Weights of a small transformer language model: 1253M tokens.
Each number is 128 + 32 x the weight over its row's rms, rounded and kept within 0 to 255. Layers, rows and columns count from 0. Numbers have three digits each. The size before them is the row's rms in percent of the matrix's.

# q: layer 2 attention query, 768x768, rms 0.024, rows 434-479,529-574, columns 96-191
# k: layer 2 attention key, 384x768, rms 0.0225, rows 241-286, columns 96-191
q529 086:099132119098069219092115150170106123199140142164149099127114081160139114102139114152139082088138136173165131187118157186152143112209061138161139096169152133131132125113132125106123154068132119110139122136141141115082120105227103103132143077163144120145116138180114217157112164129101094176
k241 123:148186119122099147141121179169143127126162179146158150111091218075103168160142152128112122119096163121077110127101110108108147102067115132116125121098110153149158095077197164137072097122113132150044071153191157128084184078109100154155097160115174149125104070134175161114109117108142131190
q434 095:151109129137115139128134114148002123142100060155068128137159098156140130097129112124119197080122110032128151116069116072097128123146096169096093076180125122105137117090098131146169147141124139121073165073129111119087118134156074133102153101139165150116136051091121165130091167096107180085
q530 077:151137142134164115109138097174097117129131086078119140076139174100098108074084109165107133125096147129150194138075085124144166143159119125117170148070177106176158117096094093128137138167048141143151100127109135038122147176152095124141146111058176159088117126155111109148119127085137111138
k242 099:179143143180128114143159144145123097092086126091137150109095167137123130154123088143111151070164151129085122149135051148155209148160192134098153159112124143215106156116122147064145102113105152157115147118086153148107157172124192097159150092165139141109125127162092162169138178116151177117
q435 115:079129146134164140162134125137157174070124119126171076142128082142148181140142133059143080125132059109111161108076115124102166115146091080120194123120063087082140088092112085109100146137146074120116107134167052174167132148142076089136127167137081132153103115091103155150084084136175114129
q531 111:180186137135082147115148123085164104125094118121081145200192078097181133168169082158170118142212123114111147116163091128120091086127164124083069128180169174111125122167125151100143165106103166128161106099141172172168103160097100105097141147174124137088116187141131076162078159199164113099
k243 086:163101159163143098135149099137081095167162180137126124143109094103117076139129127115137113129111170120110082187169162171070067136170205131168136160172141109123177167130111131140154142113159125103133120190145169048131153133159177102061135154121131147149142092068134135075176099104124161065
q436 083:140132199053135133112120222199122181162119209112080115114164160169112107138125145120123141125120148161050073069063133092101128114076114114101087144138126125174114161109117145137167171114183128090144116085103146195045161138166132124052140124147157127140136102103164200146063093098168135027
q532 088:163114174125147135114099071100090097181120123132077125075090146092125129074121138118057075132097109117162186122165070122096101153141107114128108088119111094140150095122090073210109146115147182109103096133148042094085148180088139085163123163118138084149138065127126184053143171102184143099
k244 099:132162122093134148076162126107122161127083137140120154114124130124139142164144096093156129143092164181158082133181085142198182152073083098118133079073076112188107125142216140154145120194148178059111142177103158087199155127168192143138139121101127113134129173191195092103099169105086156164
q437 089:107113177129104122130118178103076163146176150169133165129112135156062126113179146114108105092155100121151121115127086148127141113158114159111152089138149124100115147092113136113137163058173171097100082140189119103138106123160120103146175107098156102097112146117118183193053165127106097136
q533 095:149145062144109152109171161135160150193106197093161162111098146156176162122137140171124150115112177140145101148137159104158112067184180120087169083099107141126109134090116167114124159161117155100113131148121145105169135104127137065106155084152124156122140163074121187151134116124136167133
k245 090:156098130125131142153145113122130140155197131104188035134096107079103066174125081125163123134179179152122147142089085116088149116128184174138123163172130062158104120181133189116106089107127127143145178138146142179098081081117196111102157128131047100142135051113145132181150071196147115125
q438 084:115136152115127173144138084176129095124099169107123081166143132201117108155152138075160150123112128171196133150102093167172112122125098144114119073133154110128117188125164076129094197078163156118192148103139067183106119066132177066135145142121114075146131122079149141104078150173136120078
q534 084:118099121134087113132191201154105142154136112106132127141112125132139113148141131117141143142105134137148161185113123169097101117133152213150136145142100104121111134136080106089114129165147177144108124196039093050070082111081157131143109125143143145142191148158132104073137130173136124048
k246 089:121145159084125176135128104169042132147128113100147083219135059124112133137187142127139119184145155149102091174122101130147101151134179161163131077165165095167130087133147180154100170155165173113162143152108109118193102114119166111115097062114125090124116123115132119114061153153106114172
q439 099:095179142108122129125125133155152137170135128146150073151197081104154117170173143102140145152117133114124109135115121101132091143144096163095138104194160151126122095138138175122067115109141143139100142138146124073104107087120180133149072085147099057143174082104124136130130143126108138122
q535 092:111132135168113151120137077146157134186102169159170138124116135090146109153158130090141111107064119162084134123103135065146072123179090187094202109122127129157098088151157152191092085174124229050161089166133094066148151157073135111058112162161072146161143075110140102067078099125108098186
k247 083:118120106106158100133176112087103126172164132131179132185077069142141175182181120147124101142148074072120120145165143144120143164111156121159089115104109126139181163150109169134077139144136125131126105128086119134113125124119146082107140160154076114153068095093153105168099106119137123094
q440 094:159166149141180146121134070164148119150069104128114100116136101094180128082165167123186185117123173105103114089135104100086097097146142166097149160112129110093138148149132178089120126137096133142113160148160077081084117136077096117100032109162103082147190128127086095149138127082096132139
q536 068:118176113178109124125127129141177164078192168096088178128139161101087096156137140218121131089170151105123140072085132108147093150119162059092143099153074120165104090150120144130110125129086089164096084123134133156160068127132120212087128104158146181120203157107132092108157073147126108137
k248 085:065122097154134104157157134157153110178125080127131184115132116123113109137104119152112143150140085071157126155152150111134114137152068117130082168139116173145137198124044159081148115160125072150193141154100128124123148235101154146110142119184120118125097116173124124194133081114147128068
q441 099:147120093140103087131151104071082122071109120154162169133096165125129130169126135143144155126135140088115165084150197121101209162152133089185145154106094126147135137121126095143113151196067130153139141166128116139170110213157069164119142143114209167117071117099141148116095122151119113186
q537 104:108152148156123171098098145178124086104115127181106121174074158118167081138121134133173068146134185089077085113110193137129161094173143122135109177138176160075134125149111141102118138155108096152113197200141165148106102118164071110135113139146125101131087185166108125159070140155117089169
k249 091:184097087155119170088119213065146107116142128125069091051161113098082113149140125114153086064164104057162132095148157080092133073091096143065125125112139161158134135095119111135104112183149133118131100169197084131122194114119107082174059132107135114156101149117134126091104089081145137142
q442 081:153101074120139105145171127075113146109154044164124138111101053072148151125139100077117158123160080101085194163145173107108177138159089116149145139108093097151111132185130153089126128155137090093117118145095121119180147186103078136104087097162148146092114171142119120112085170101128126173
q538 077:115086080162170092179171137121107080144122171148137210115136130125148179185098112134111133159136111157106129192147149164079178110181158165196140167142185197128153143093119110118152144092102121105148128134109165116106115109157144121171111117109131141116144169147152168167067126172090136133
k250 099:110141126198146130136138172106150143116102112092105097159110043124098103132172130157139151110174129138108111177104090172132124194173144150165167149160116129169151167143128180049141099107121129142126084120123085122131083163137125131120148106122112146157194053137113147110160122136105173132
q443 103:161108070131123086141135124102121153082116113146133162125071162169137139119079128186117167171126099087150164081138178112131170176149142118174117129115103076136100113114112074136143148155142087146133124153102113188198137165153104148132139134122191150110089145131116112136097081156142113176
q539 094:098140141131100186125134127144117067066116064136147087167097103183149189107092116178168142175143131110098118141146160149126158134150122130159141116160179121056120145143158123080089154129122062153117134118072212172110109111164101144150081124177092095145067178135150086195096128170092138153
k251 083:088111132091112148095152120148123149175148121125090166161118195062160152087095143096149137109151125173126092111103140119129079107064135167097120117131146163106094075087151157182149163199128122132122169162165114105214137079119052122147094121104126140130151148121199106091084095128170113146
q444 096:107120139109136117141100144091095159147164112110145115183117129148122122183143114143098111155166117087199143095149110158102154091106085111092166126152092126086080127107076058169155177119166134145094092156128142137084067099141180182151167153121122085110101107128175110160095135145184145120
q540 091:144144160140120123144139082109105117108057129128118182126168146134130157135116162065144098105077136097187132119129137183106091097134136068075120056074109066104180144158165112197120179141119164086065126159146159077137105113131121166105080168100162092158121184070117113090120120062177156188
k252 102:092135133093112114172140191084138141138095160124141124075158140153124156141093117122131113189115130124116085189138126162142145125109130038103167069162075128191091135092101154106146127127155141139169102079078150148115149110113177112160114124111120166095123136138168177140139143179157162176
q445 093:095110152084146168086135132075134077142148094139144147161107146112106117133124108149112110143131154130129095114155142165147130185074142125129156100120140157142082123119145098145132070163077155111092126145135146149127117108092140113221152157128126122129126138050147147195111213063118099094
q541 087:139146105102120108164114052167140082106136100137193086160143121138137115186155149100150132108102139094109102132111202113104090130094130121116144159073091160138104163093188121181129010167180064150110186133079113115164131148094097190174068124164093104201101111130192068119183102071117109136
k253 094:134140055159107162192101116104104069138140063103079086180083119132182136199151158146106205102145121136127152107128115112114120107140156210102130128154133083016128102121123113170077137129133142102188153171101085191084097095106110096181117116147106107129148131096130126138170127088064132100
q446 084:108189092155152144155219138139171099100166082196168138155146068080164132132155142161196187122119102097129071135155166112093095134153187126094174109114145113123128168142150122130124156164134097163152121148061148136155085115091127127134106073159143133115135122096106123160134120063145150164
q542 082:118100145156132086129104175108130150086109164136123159161143124155170101120119119121223144099172071084083102119131203133169112160169163086079100102156138146130092148157176089142152136104165101139102097085096088120133086131084102100144143126159150201103130188179108106156131151126117164164
k254 110:109100138144144114159149088096121124124099105144143142115058079123134113141108135160125149129122108081164156118162134128128159144135141155204137143185129153155123113144074099124147102126145116103136141188124153120179155162131114124083151179183122112187101171151136095132185104059129132108
q447 088:183139077132101121118139111077093109123149116150155180072151162078117099155111102168153191115138125051166183075176132060133154146162166085147127078108112105117133139124084135140132178168105111126147124152113149140131111142077157124108129122081149179088119158164146092136106131183135097167
q543 097:146097145132120181112158168100116077133089122091134127213131184174133120157143129146146095144139178084151208137130135066154138158172105154117108133150150131074087136125145151099134142102070131141116124149149146131140053086126081150166116142114139126132106150153139140173054106149161079174
k255 073:104133145123123087142137165075144194117111102106095119036123159131130141121142145182114171129160115133076131139131126128196096121164144176104112168134115108161122146102128131152145115109153147163152122159148101121146195066126040133178162134135183211140094182247142108082154094102214096206
q448 091:104090192085092142126122170134127131142091164089137064151171125089119100170152136089091058146153164200146128186123088130159098128134073162140078125155138124179077094131108104150149137092166167102100134143188142147091105118112194089124136118123080114109100125096090135139098184127158079099
q544 130:151177150125132142172151131152145107100164138124145115102140038056125132141190116059109092117126087190168140180090026164123096106128111159175163138106159102111144130133126161101118128104108140081134147095093149129083129110173137138102174106175085085096152094054099090105078129110086194095
k256 110:109171107097151128132068110159129164109154088147147081180097049170194144068151206096158114193104087101095161128173112132150142183089119175186169103117124089118124087221160113134092123126154129089141153139083108159117049139115131130142128136140118104095153116079096140139130078126070130072
q449 088:085089204075107117088075138119161103132129163149090134113094128085082072126180115170146153071163120142154161117137048087131133205122173132125120179159140174173114152081103117118127162116070123088131117120192100068118128192115139110148076091115109106097087102145065139132109160103113069128
q545 078:106174197126132116116113087168121119162126127127192089107090129155113154105120146111092109112115136146098128107128101090119136125092105083159129125107139151115157101090120127109136174113087129146141135098159138235191195147142119166102118131159113090123062072067159118122118094057064107118
k257 094:158119161097146121092120097097137104100126128136148109117110190175079108122086146121176119143090122150117157048137090135156157188146139111147132127108111085104163156191119136133132089086109122092094116130139127131119111172120130187116114172087100165117130122147078168130129136111073081104
q450 097:088167089102105133159104111156104108149144125146132061144179088125115114120138153160145138133109107154110159156097127111066115123113166123129154106114161140144130096107129124149090172129122107169155148128099154187149091128118130095194101108125093139117129094068176161194074186152119108122
q546 112:151155117158063150153128150169157140139129176129159084144178075097201124103162151136177093152255123137076126162107114139122130129140172161112110129092198141110113156178135166063089128134112118119188112107160147203152075085160176138060127124192097163136172136131120125183124111193115110090
k258 117:168154124119153126077168153135083143138173126108147101147121073164144124151151164083115112162092096100084127106104152120133176078139163138118128123107120126113149139163137125093116118144100103091116154108148162179090098113110100123140078089150142125162145100067121132140111107087149144146
q451 095:156114087076142129129078123095111076096094112093081151155069159101179131177120143134120203180131161079114141098181148095167103163171138197212133139080131129162082140118112108155105128197111098129147157169169062114189137164111118149175077093109154167099124134134135147109157156132095115152
q547 109:215126130136138076147113157158157158063128122160099107154142131142154136166131167157160137168169112128085119142166128132136102143119159161110106125194159068130078118200108136059106081151128036152146174179138136191194077129091077175081083139119116152094174194160128093201096093209107135098
k259 103:125127128165064098093089134137099091084142103163145127090142164185170138111158130133116173108128101103115167067137177079144154145118108112111119134115105144118125164077077129165124169132163109119112099069146078172155156104123073131159140134125114214190120173107135104099153137100126109190
q452 112:097086185131120181118127104152093079171072138102123136120136149138103140109156093119154116103092208178110141133172063150195161148108069131096079123099150139143109120094128131137190149135125183157099085130124103090079132164108173155095114110112143121188144110164104127136122176133134110104
q548 168:155150128127090180165186139114155128131128162065101133115197065087113058096163105119137139109212139153148113133121067155126114119109147131087099138124137168114114164126093121109131140106102142113181160072106140161102135092155201132087155126142124082113153063126131127137185124151146143079
k260 118:167148129133157151064146082160143108095083119142146104132148132168112156098130160150131124136141166106076152086117156095159121175092149141130172141147141132085128154181145074132092110108114084103131214075093094095195113143127126149067115124112117150150124160050112112099145084131069110099
q453 108:089109150178128087129191165139186130151150175129143111170142089161148094122166115103073116110129087176162155108106103143108156048135130105047141140170108141118137122131082110167152159119193119066085066147126162133121137116084128130158164132148097140102096121107106155108108145105168119108
q549 120:093168050135127109105100091121112130073182156093144168153139084156171176143136173121161142096091150104156120143151169174129101100146178067142073095116079087096129118180156101143123162140136075157124111131120151138137122139137109121081080105133130116109159130061112094154142154126136197081
k261 102:133112107113123122124103151090118146098138116114142095154103066162168105131086158170135162193087125125143105085169184147110100087142086115130094142166147119126157126128092186110142170140149144129180115159187114168076088122124140156119145155190155096135096092130089145163129117114123160154
q454 097:116149096114146185087124104158175063122128130106173097197141148166167139163108163133158185123080132083154046156115215131137113136099183105131128120148133179071099151118117076134125151133156098153187149107128158177203087070074115109158094088102097084148111141058126082181199147110118183084
q550 104:126159176173135160119115128126155121076147141104207152187140155175129099159139141128146124127139157113125107107131110076081165137091199074102145172155155148131127100094108122067129142148125066137101158151143130145200116099069118098089135113125064144142065116112072112170091090151158068139
k262 117:132155203155130122109217075106157124125083195157177105058085120188148102122101119158100066130087145097128126088102094111136144167160209172130137137135117163164142100057188086108131086069137082127124119108135139123122194096133083128090137128107115171203132152110107088083100119101145101122
q455 100:143145145140134114125138082168090066124118123148182111162147110194151153115111122098170135110118112104156096096106205163101139118115126074147149141160130126117194162112157133121099131154120110146126137061136193136170090085132070133101108106100163116137154105099096132148111123124112190120
q551 105:190141112131148165079089083118093121101113138165140050108102120115094182068103153134118147158032144183129148127108161117151136126147112115103115071139137094149098162078188060160108123106133163109115094114100103102109113156149096107114078148129085144169141113150137182067183157147132134129
k263 101:126111166111150158145125119075166129132130148135110107118110161086189150152146114139133130110106171154181122147160107144127141060154164122138151100141122072083137141114118131107156172089171165180141098152195176139107176106121163165117111135163154147106114159201151082188138122116176122142
q456 095:117124158160156151123140070077105107079110102122146111125105138145125136074128129153161100150147154108139174096182133112162136157156141117177105156118074111072122076158192171095075090099077140112185159113166118124168082151136086091075075167092158104152094132161145135114139124150125102183
q552 095:097157196157169172050125130142122094111100124124219094141109120194106146101136101134177087130153169101088105137115174116114151150124153115142092140141131162128159133130163134109135102105144108165096144087137138142200171145149100111138112140157075143160085127155122066172108117103145090148
k264 126:128136119154127163120128058139144099125087100143118128146134139137145141131126179133177142161060122133093111074161088069116116159110163131129152146126127107062078110155150087170120090092119112046100118117172130090141210146121092141094103151087113121153140141098140148103109121069117052134
q457 087:139190175135153146129111145134085078146153084137115123111199124127112106068173076109170047117177087094104165137092096080125146087141161122125139136153084119121095152107128197144128125186158146113128132036146179134081132086120092122099167155120124084108132114216156142099149134131129116135
q553 104:112061129096164165152125110110123110180143162140116147092139167126119102088124124108122105086121156139201131158103133146109114124186101123141127095069081110170087160099134079176151117127136185111118104150094101071048111128126145088172118115064174104146173119156139185100169158134132151151
k265 114:124111144173132135171126168129133161098089135097117111151134153101130074087128082157093130123165149123074143175134068160142174078171149142158135122147128098122141167130127174137146191056114127156163148084129124152088120140104186132095155112144174101123089105190111180178157132165172152118
q458 099:061140139159081078143074122088141106130101137191147097115145081137110102108121137122090135103159093124120216128121091089156181143105091148148160097134192162128146083147070159147130112158120192063121117158111136102108117150161190101145179153160111150088101079129165148132056156141132031125
q554 109:159148123134095135149098179150170128172129151113154100097145093086117133052157126152135068091153142170149165159097012181140128114159098172147153107084157119146091158203118155122106111110120180131175063079149152107066125095191176097115165127174155132072112125190143110129083187097099119137
k266 108:157119110087123114119147140121117140110127119145161117199122088152109178126132163087125167148118079131081136092163133126145149135055119154144151144145159108154121124181158132105133105118126144095070149117136143147145089171096095120105151144114079121167102066080137158139131090119118116100
q459 116:084099122116148127070164157164190121080155144123133085117146061101179111167124141143099149150098034080112102164150194112092146116092131149078143183117148159169175136165121116190171125125144056084115147184116131123168201128092163164169110118144090124104100159085092137117152058103093142110
q555 123:133139101132136166127076094168159143189140116169145079105124127125145185093152156082161102080057146165139114068155122145190114153171122128127126057084121129153110082133116167102051131150112182085150103128192129118056107120125083147110126107168069158108156096082109158175097096135126129137
k267 107:138152139113120127159133148127056164103172121116158099106111102170148123145122109116130134179127137143152124111075092146096168123069160100077143129120109185168101130102178115121113092133118118122099161172146124146188132155106164133110112154139054150118114121132163130129120131150162139114
q460 092:135110137123116158131135109111099143132154097122172169122107139117075094125126117148134100103129115141192220107066083124163176126114168110180166152127091124151095112098154120092086100140076172092151147111146124133135146194118085102107094144112132121119080089178124146090086158143152051161
q556 091:060188138104101194113113104114099129152090108164217071147088092169093162100141093105126136137127145132093097100071139092142144176118063125165119156117118128136139180106176208121126102166168127129105171077133140160185112095164128119151128138133075107216094146137125140116098111059076110143
k268 133:153139079127138118135144088161109159099147127103140090179111144151155160111147161137106076143093157141098115107128137112137108118133164102160151110094146050042124087148173094146116153112097087081113153136133183126140116177138103134131120099106098169126103098121179124083120086100113077157
q461 098:108113139185130079079168174107205145120101165085120195111138143121116084115127126083109141141117036203082099098100142128139115166109138087160147104175175203129145075154051119174178167160114097096124119148122126182165142109154170140104138109162103137122090083136095176134180100155153115126
q557 112:151160092151123078123141107158109139132178138108165169125104155161140187174095144121143120148070122157121133122173115122113144092106145110121112064154077066168128088106094089122103190132096174135143074127142092173079145176087115110089082095124142065090119081076124203100144109179152149092
k269 112:158110147102139143125127128133181132114145172172123121116128165107068073213075080114147136117091127150161087107123083134095126085088095064055124150115080210185154177099142168078145101111138134143083075145172119177106148062124133164101132129131150071159130079147115129168109157155138183147
q462 087:133093151093145165087110158136115162153130112094105094070132143096103114150130110193104150089105157210152102130125074158179142118063096161156061189126189147161115129138143150077163054098115181084067114123118130062087134117115151110135108119124133114131155161124144107088162117121120118126
q558 104:124150181123162210088123116103097141144187133116162079075074111093052156104155100102075113081044134123167141079126101143162139122115105122144143162074056094144140149064096153121163114128105143125061149110150092087120125133112144131100153112114067084140077089142169126096144127074126146134
k270 116:101180123113103088179088039132152169073097133129157088136120117124152202128046182186135147136078133150134115111133094068134093185068149149152128084164108120106139085170212087099091149087119073126119212160127161113141112125132105142155096123155105109105102070104154124144178081139112100133
q463 108:087170108127118136123082151163142109153154187177112080168159102122151123145154173100116114124101129119136100163135100090128071132064105155084183143151157162114110161130111112163140174077154136158145145155138133109086087100100182123174160133137079095101102040112142131159150125091159121083
q559 117:161153127131094088174134133142141174121144145110108176141187125089162079205176154073192149110203124160139126137138095128146077121105138155075164092114120104144064117161133159150073108132127113070129092122133148083147095143096115137138182148141101155092162156120125115126076134139153154141
k271 113:115120096167164119130116153107116128141129112209147085067069062210133144140175092119138091179149095115118115138113129098128163173106112152130157170143153122128161142115126140127106103101164118066144130187086094142130117131125131103134116123184071187150092150145134134111078115103119136060
q464 110:093087089117131157155146132152137133154091108134110093077083138112181103132102143179138209151147086149131062172172138113135126220161131171144100172158103118117096133125119145113184087127127091134121140147101095070121131078119168135135094092167135086131153177133086135113177109121061167132
q560 118:098139172109105134130129187102120122076160109089145111151174109133135133150147103154134118153194112103104153178157128082154162129066121106152107128139204176105139131134121150025153141100103068160124153109094167215153086109100130111116161088145115153127084154172126140202077131131112084186
k272 143:122128168109141112079148052156133114098081123185154111175085154148159147117097156138121159103098139084075095057138125111130127180095169137144124097147124155074134127198169056103140093121137113075115146176167145126179158171119057178168133151148062160186106169151112109148167137103112093124
q465 085:150115165114121148116149158137092124135145178136069138116143115058137152122148096116119123125137137089082063143155080106145106129141121142083101099131118150170132151169072114199153162106159151154095122146110144077068143102124170128076157113116153099118107135160138115117169100070100142135
q561 108:180050087130117068147156161120095146136108133104029189112145187057150116167108130143096145163130107159170147178179117154151122116150109171092104128129123138143117115128101114133145143115079164109166099155131140052062101077110144133118159127085169149099163171159125151119096140170161155139
k273 120:119124106134123130124138219119149161186124118088115132120137130098112105135144062076159126113214130109128084228092125152081148145165148148096131149122131154211073159115087163126118098141138139170156103139096098093141144128157171072114140090150124158118145140114147132140144135155128170174
q466 108:119165163126075119103178052095152146126120151143175159076160110144083094060163146112184144094111118132145143107092046126157117160090135149103135057151142139157128070130133150165074130140059199081137124153134122090157141144118126107105121141103137100145134093176131137129096123155173055160
q562 118:089125137115185099127102131116147147114138081132129153130131086128133121117127114125162125127210098111083128140077135107108122133140094089139089121147148121104166142196135166058196084100137111153169146144113160155129103098101134085121136132143165150167165111169074133148119150137121160103
k274 134:166163086153134105165144136132125109127127110117148084169117109075104174142191160152100134161172100157098110135134106096142097124101074159096131153109110127142064106125131167074057124130131132060113097170115114110063181139161134141111131145210128128166132093124172108071059099154162121160
q467 083:181150099183147121161167105115122112071123120145135189113091116103162120082119138084186133126142099064107132091139150083123148166153166091155148064134085103078181146171134142123092194184078083157197172128136131136171102134132084131136111138144127129108138113131082099179158085173112161131
q563 106:172125133156115093141092110116077102118104117101082124190122172158162137201090100132152230147119159112084113139099204049125091132174163149102122132170181117132078107157116115098089186143107091151139124161101168111113149147126054159114082136119153145120154141171172134095093143178125089152
k275 117:143083178113130136090127167108081073137121161148074208116137196121106124130157039151188125088179124071145133122130176193074115085169148092079109155157134111111154151120096171177160159167142137174161074169161088106137116069123123084157130127109158142110109189178112120131142170116159134104
q468 092:121113080193111093124135151180155147081140179112148132156158113156193110130106160141139120129131095140165127099124193147065112051163187086114162139105122099102159089113118110128098227105133080127134114134150171195135063160120115139093139107138146148093119108067094143137092140131159180159
q564 109:128169142223081187107142120158138175107121129157150101203132066143142164131179134135140150151132112168081182137140098129127158167108113106118125101185140111120170139103187155096128201075118134128139093113103136201120104127131146119107149167172104123089072139093082102141093138158148155074
k276 126:142161153055127125121108152099121134166121145144138185117081061125142106155169170072142123170045102140137132097151133128122143051116085119158168114080082111129172104126110127109159108193139163101091085137160194168124141111091124146142079144127151112097133130101085100145095151081121133159
q469 117:091055095121198136131082117093115158095120088163092027116064128060116170199152158181065125130115140094121169127147142159138173178158079136196095177103126079101100099169100100120143100103118166085130143164136086082119115192101174088161127177150112130128123122103117119123153137126095107198
q565 176:146154152134106148157118149107146120101085156136120138158190057053124092169179103133156113119206110112148128146115080157123126102094116134102137149137162131119123144152130151096122114096133137128151147142088132091090074080133165096134203125159151107104134165191107090132082180159160144117
k277 142:144165134107115137140106107174107127071128108139123083163102085111145141140135184106117167152102111106119140103123105099118122187091139123127155126085124079105120109133116066105130098118140096045122140145136107142151149151070069134118060143145080134169109131095132098132135095128109099136
q470 095:167138131102134140107073163080100173187113109112072132131098133091113124185139127124093136133118183141092121129129046136130106084096090185095096119101181127175116135125126161098108092155159137107098127154088089075066149104121177177179146108166068141120185162108161101078131093134107166122
q566 102:160117136133114104129139135121154114172130138132038128107139140071124066133154170077100136084094122150168160134180069157137106150141113175052165097122097125156085156112101127181095151156095168078128118131141112058084129155080179124117123116114152113074176119107143131093128138174179114121
k278 123:096108117099091087161151127113090156071133148139148123104168100165138148149107100144100151115121077161175162161123160142145178159085112103128089082130115148138133128142151059092092155124118128131154150113075150084169074138112142119156176122079078152099138122106129147131163108162110143143
q471 109:169144114186109102091155132166178138171128134160109105122106107142167123140128152139145128160128087074123108110123133093091113129185154149078129108182155113134110084075086139158086135132132079106109114162100092180081106081101109129160147106186152096074139122052060131121079093091147136075
q567 117:082135108081116098153061118130133085103180124103129140149162156149148140136123166092103161089122104064103157139137174132188121115067123146115099105125134125102135160122160155075157150126127051129108149201119140135166101120077136106183138150098144141152140163151107129121114180103122091130
k279 138:110128157141150102137184140116140095138101144113114127132082125071165147152131125141076156095195143152144136157153146085146115098181147142157075107115130134150151126151110138094144172168152174144168123191112122105079106133113150142184156115194097150113110178139143098167116134138159166139
q472 095:165145153124138110154074137141079142129130125149100114102113151136091149167155168118132116114136155144172159108038078120128150111130129129170129119084058109090102150108134176096136133116175194118109150088102073151089079105144159060182109163127129130118102153158135123138127206140143108155
q568 109:119126163095132135097117162069096101160186124116160133197114164133117086171175111149099133127156176117153152178095085145119129080075099175170123144123140126136137157119082130100149153076144135143061148141114109096114098108061166080210169132102125149125081132144130097100046170131154101135
k280 108:096116098145137142108152095140124152156078163129144121167108100140147120171084166116102102121143096108064146132149052101145079127145162168164121152119161086133178076115167130166130124122123101097098176153133131094162130104083090091145138116129065119153150098121098119133172134107125099117
q473 095:123139183132139135101099157158118121121119150093055097196121098177176105111127128140110122139138170067157057145121110119158083120121115157129122154131150144129086153095099132161185155128176119116084141122134095157072116137167167153122165133164142064097130145118116085167115125093109162063
q569 104:182138084127116130136128124189132147102166127103099147112118155096100112112126176132157103089102140152171151140140148225145106115120126133078144046118067049150118104081145095187107175154103168112096108135115089120107102177093134150138121117133103129106168092107085129091191115181152208072
k281 146:107141082165128133166114148116155094183102120161112112084108146097122140161171115138098190117174120188154144162178059098133156098147077133122121152134111147175137157112112175137130129154163159172116138162088105130121154127129208129136158109201138126097129139150120121141095138154125181123
q474 088:071128115109073147158154129101138202124099119200128093117080088100148119128100083168104149052108092148136062140125105160156130187071073132119123111128166188184147125139151073118150060130127110137051091182061114091129127096135148142206156121164111139104118122082094087112150130112129112090
q570 095:137154151145144128148118106180116096101210082139145092112137168138090129129127108119098110112007115117079124072165102091154137101095145129145172137113134140132169088105107119123128158176086142136076160147142129114142154126070111134124137127120106094101114072113130098114115098073098092123
k282 107:146102134071128109147187097096089125096092180167119166059117163127118151187064159144114168053090091127198091095130121167120099136106148107124129074149143145133110092136136066085136173127138143162089140188112156068137169074081094142149166114157106155167148112136141124091126096092104161119
q475 093:212191137137143094129122046131131098132120157105158237085167156064093101119118120076167120106172097107134212084134104098102131105102163088119143082151133121103147089142104172184074163125107147149191147163148156163153155110143093176072125141146192136145125091177164142086122097136136139190
q571 112:130087101130123131156142138167116106134133088124110116140096221214127148130123133107085169149101166095070097088114147044131074181163143110110111101120077111138098109107141126149113136155112139099145148124139148099116125162159073204159073131119110158174136135143120141124146128127115113092
k283 119:142064146135136103139104160084141141163142140088094155087139171055122115128150063136118086102190131148166128187089154170103156078168138090119090156130117133149131134082119182146137160148158140166155094080132104148096127096125148142117147083105130092105119155157114168072081175137139120142
q476 097:135150116197071072196140116130127146094130158175132133144104085155161107110113092125117126088141099116084190100127095094113159101188095134121152101097175063113135087165146170129094088137139107100105099164153143106103112153166082158158212152175148167141147128099079145120084114090147099138
q572 100:130149088138079079134133150161176121062146134119105156172146122174131160086112176195126218118093165178059137103155103107123084129133175146128127070124171124113112130140190107083165169110107050177090147149124144174117109135112081134135155154147125169135159111159100063166097192156156083120
k284 105:098038106098143126149082135096065106168125115139073199148094104107151159094094201166107147107081100165161100139197162176105143092128097151179132147156121112130126105123082163146156132190126166113160135190184081117184095161099079114104139138124147109151125086067134120097127134048132131137
q477 089:105100019147117144139134118154168158127149161172126107157092122141170132163110177158112160164084112144126106108194234108082110165159138180129181145178169086079140070103128129128084132120114056165096126160135152130147077119097089158177126086147140127116124107062093154130144095141122166110
q573 101:068189169137134143110103114131155102119117112149218081163133074181122140120151165109154126153128133101076138117119176115134170134082130073186143153145135129122127161123184154087105093123186042144123159085125135172206161171148100114138095152183094185150085150140135095166112148086123119117
k285 140:145134148106135136121125069134148103135148118162157105155076105143158146164144175132127156127081154134154135049134139120145118138106126152159164143106118145074130111135172085131122104147137128060097120131169156116156150183096066146129103185118088130165114137129153087142115133072093092086
q478 107:157179058138118133150117096147157086080140134124136132156126146180188162153100195172176153144073179120094127139074210098115037130159176092111121121135144119086125090107118098123024177109098099125186169110115128190186078134117086157114107143127148135144184104072162091125124097185116154134
q574 133:081124143154173198118124160141158136121157155076079088129153040124129092103130119124159075133212106146108141168112093145071107128119201125138124152176132169096115179128132130078132109105191059126173184148076142148097136082189150125123147134192100130140125116131109098142176155165090179067
k286 111:162209152106163098126154144138158125098129119124148156142124101150151119098193162163090109118138109123132176108108161158139115127111123158176132125144112144162142112092121087149090142116168176086181097108160156158150145128164135095108105167114183099178112157121131106081084055147151116149
q479 105:112120207108184119133099110113074139127116124111118126091136120093114120101112065138096081135133113097135183144115069154145160142106107140159084112139083122116129113126120164135140065130109166113108165081122113111139191148175094110103120155147142126145129129190147159059151137138105111179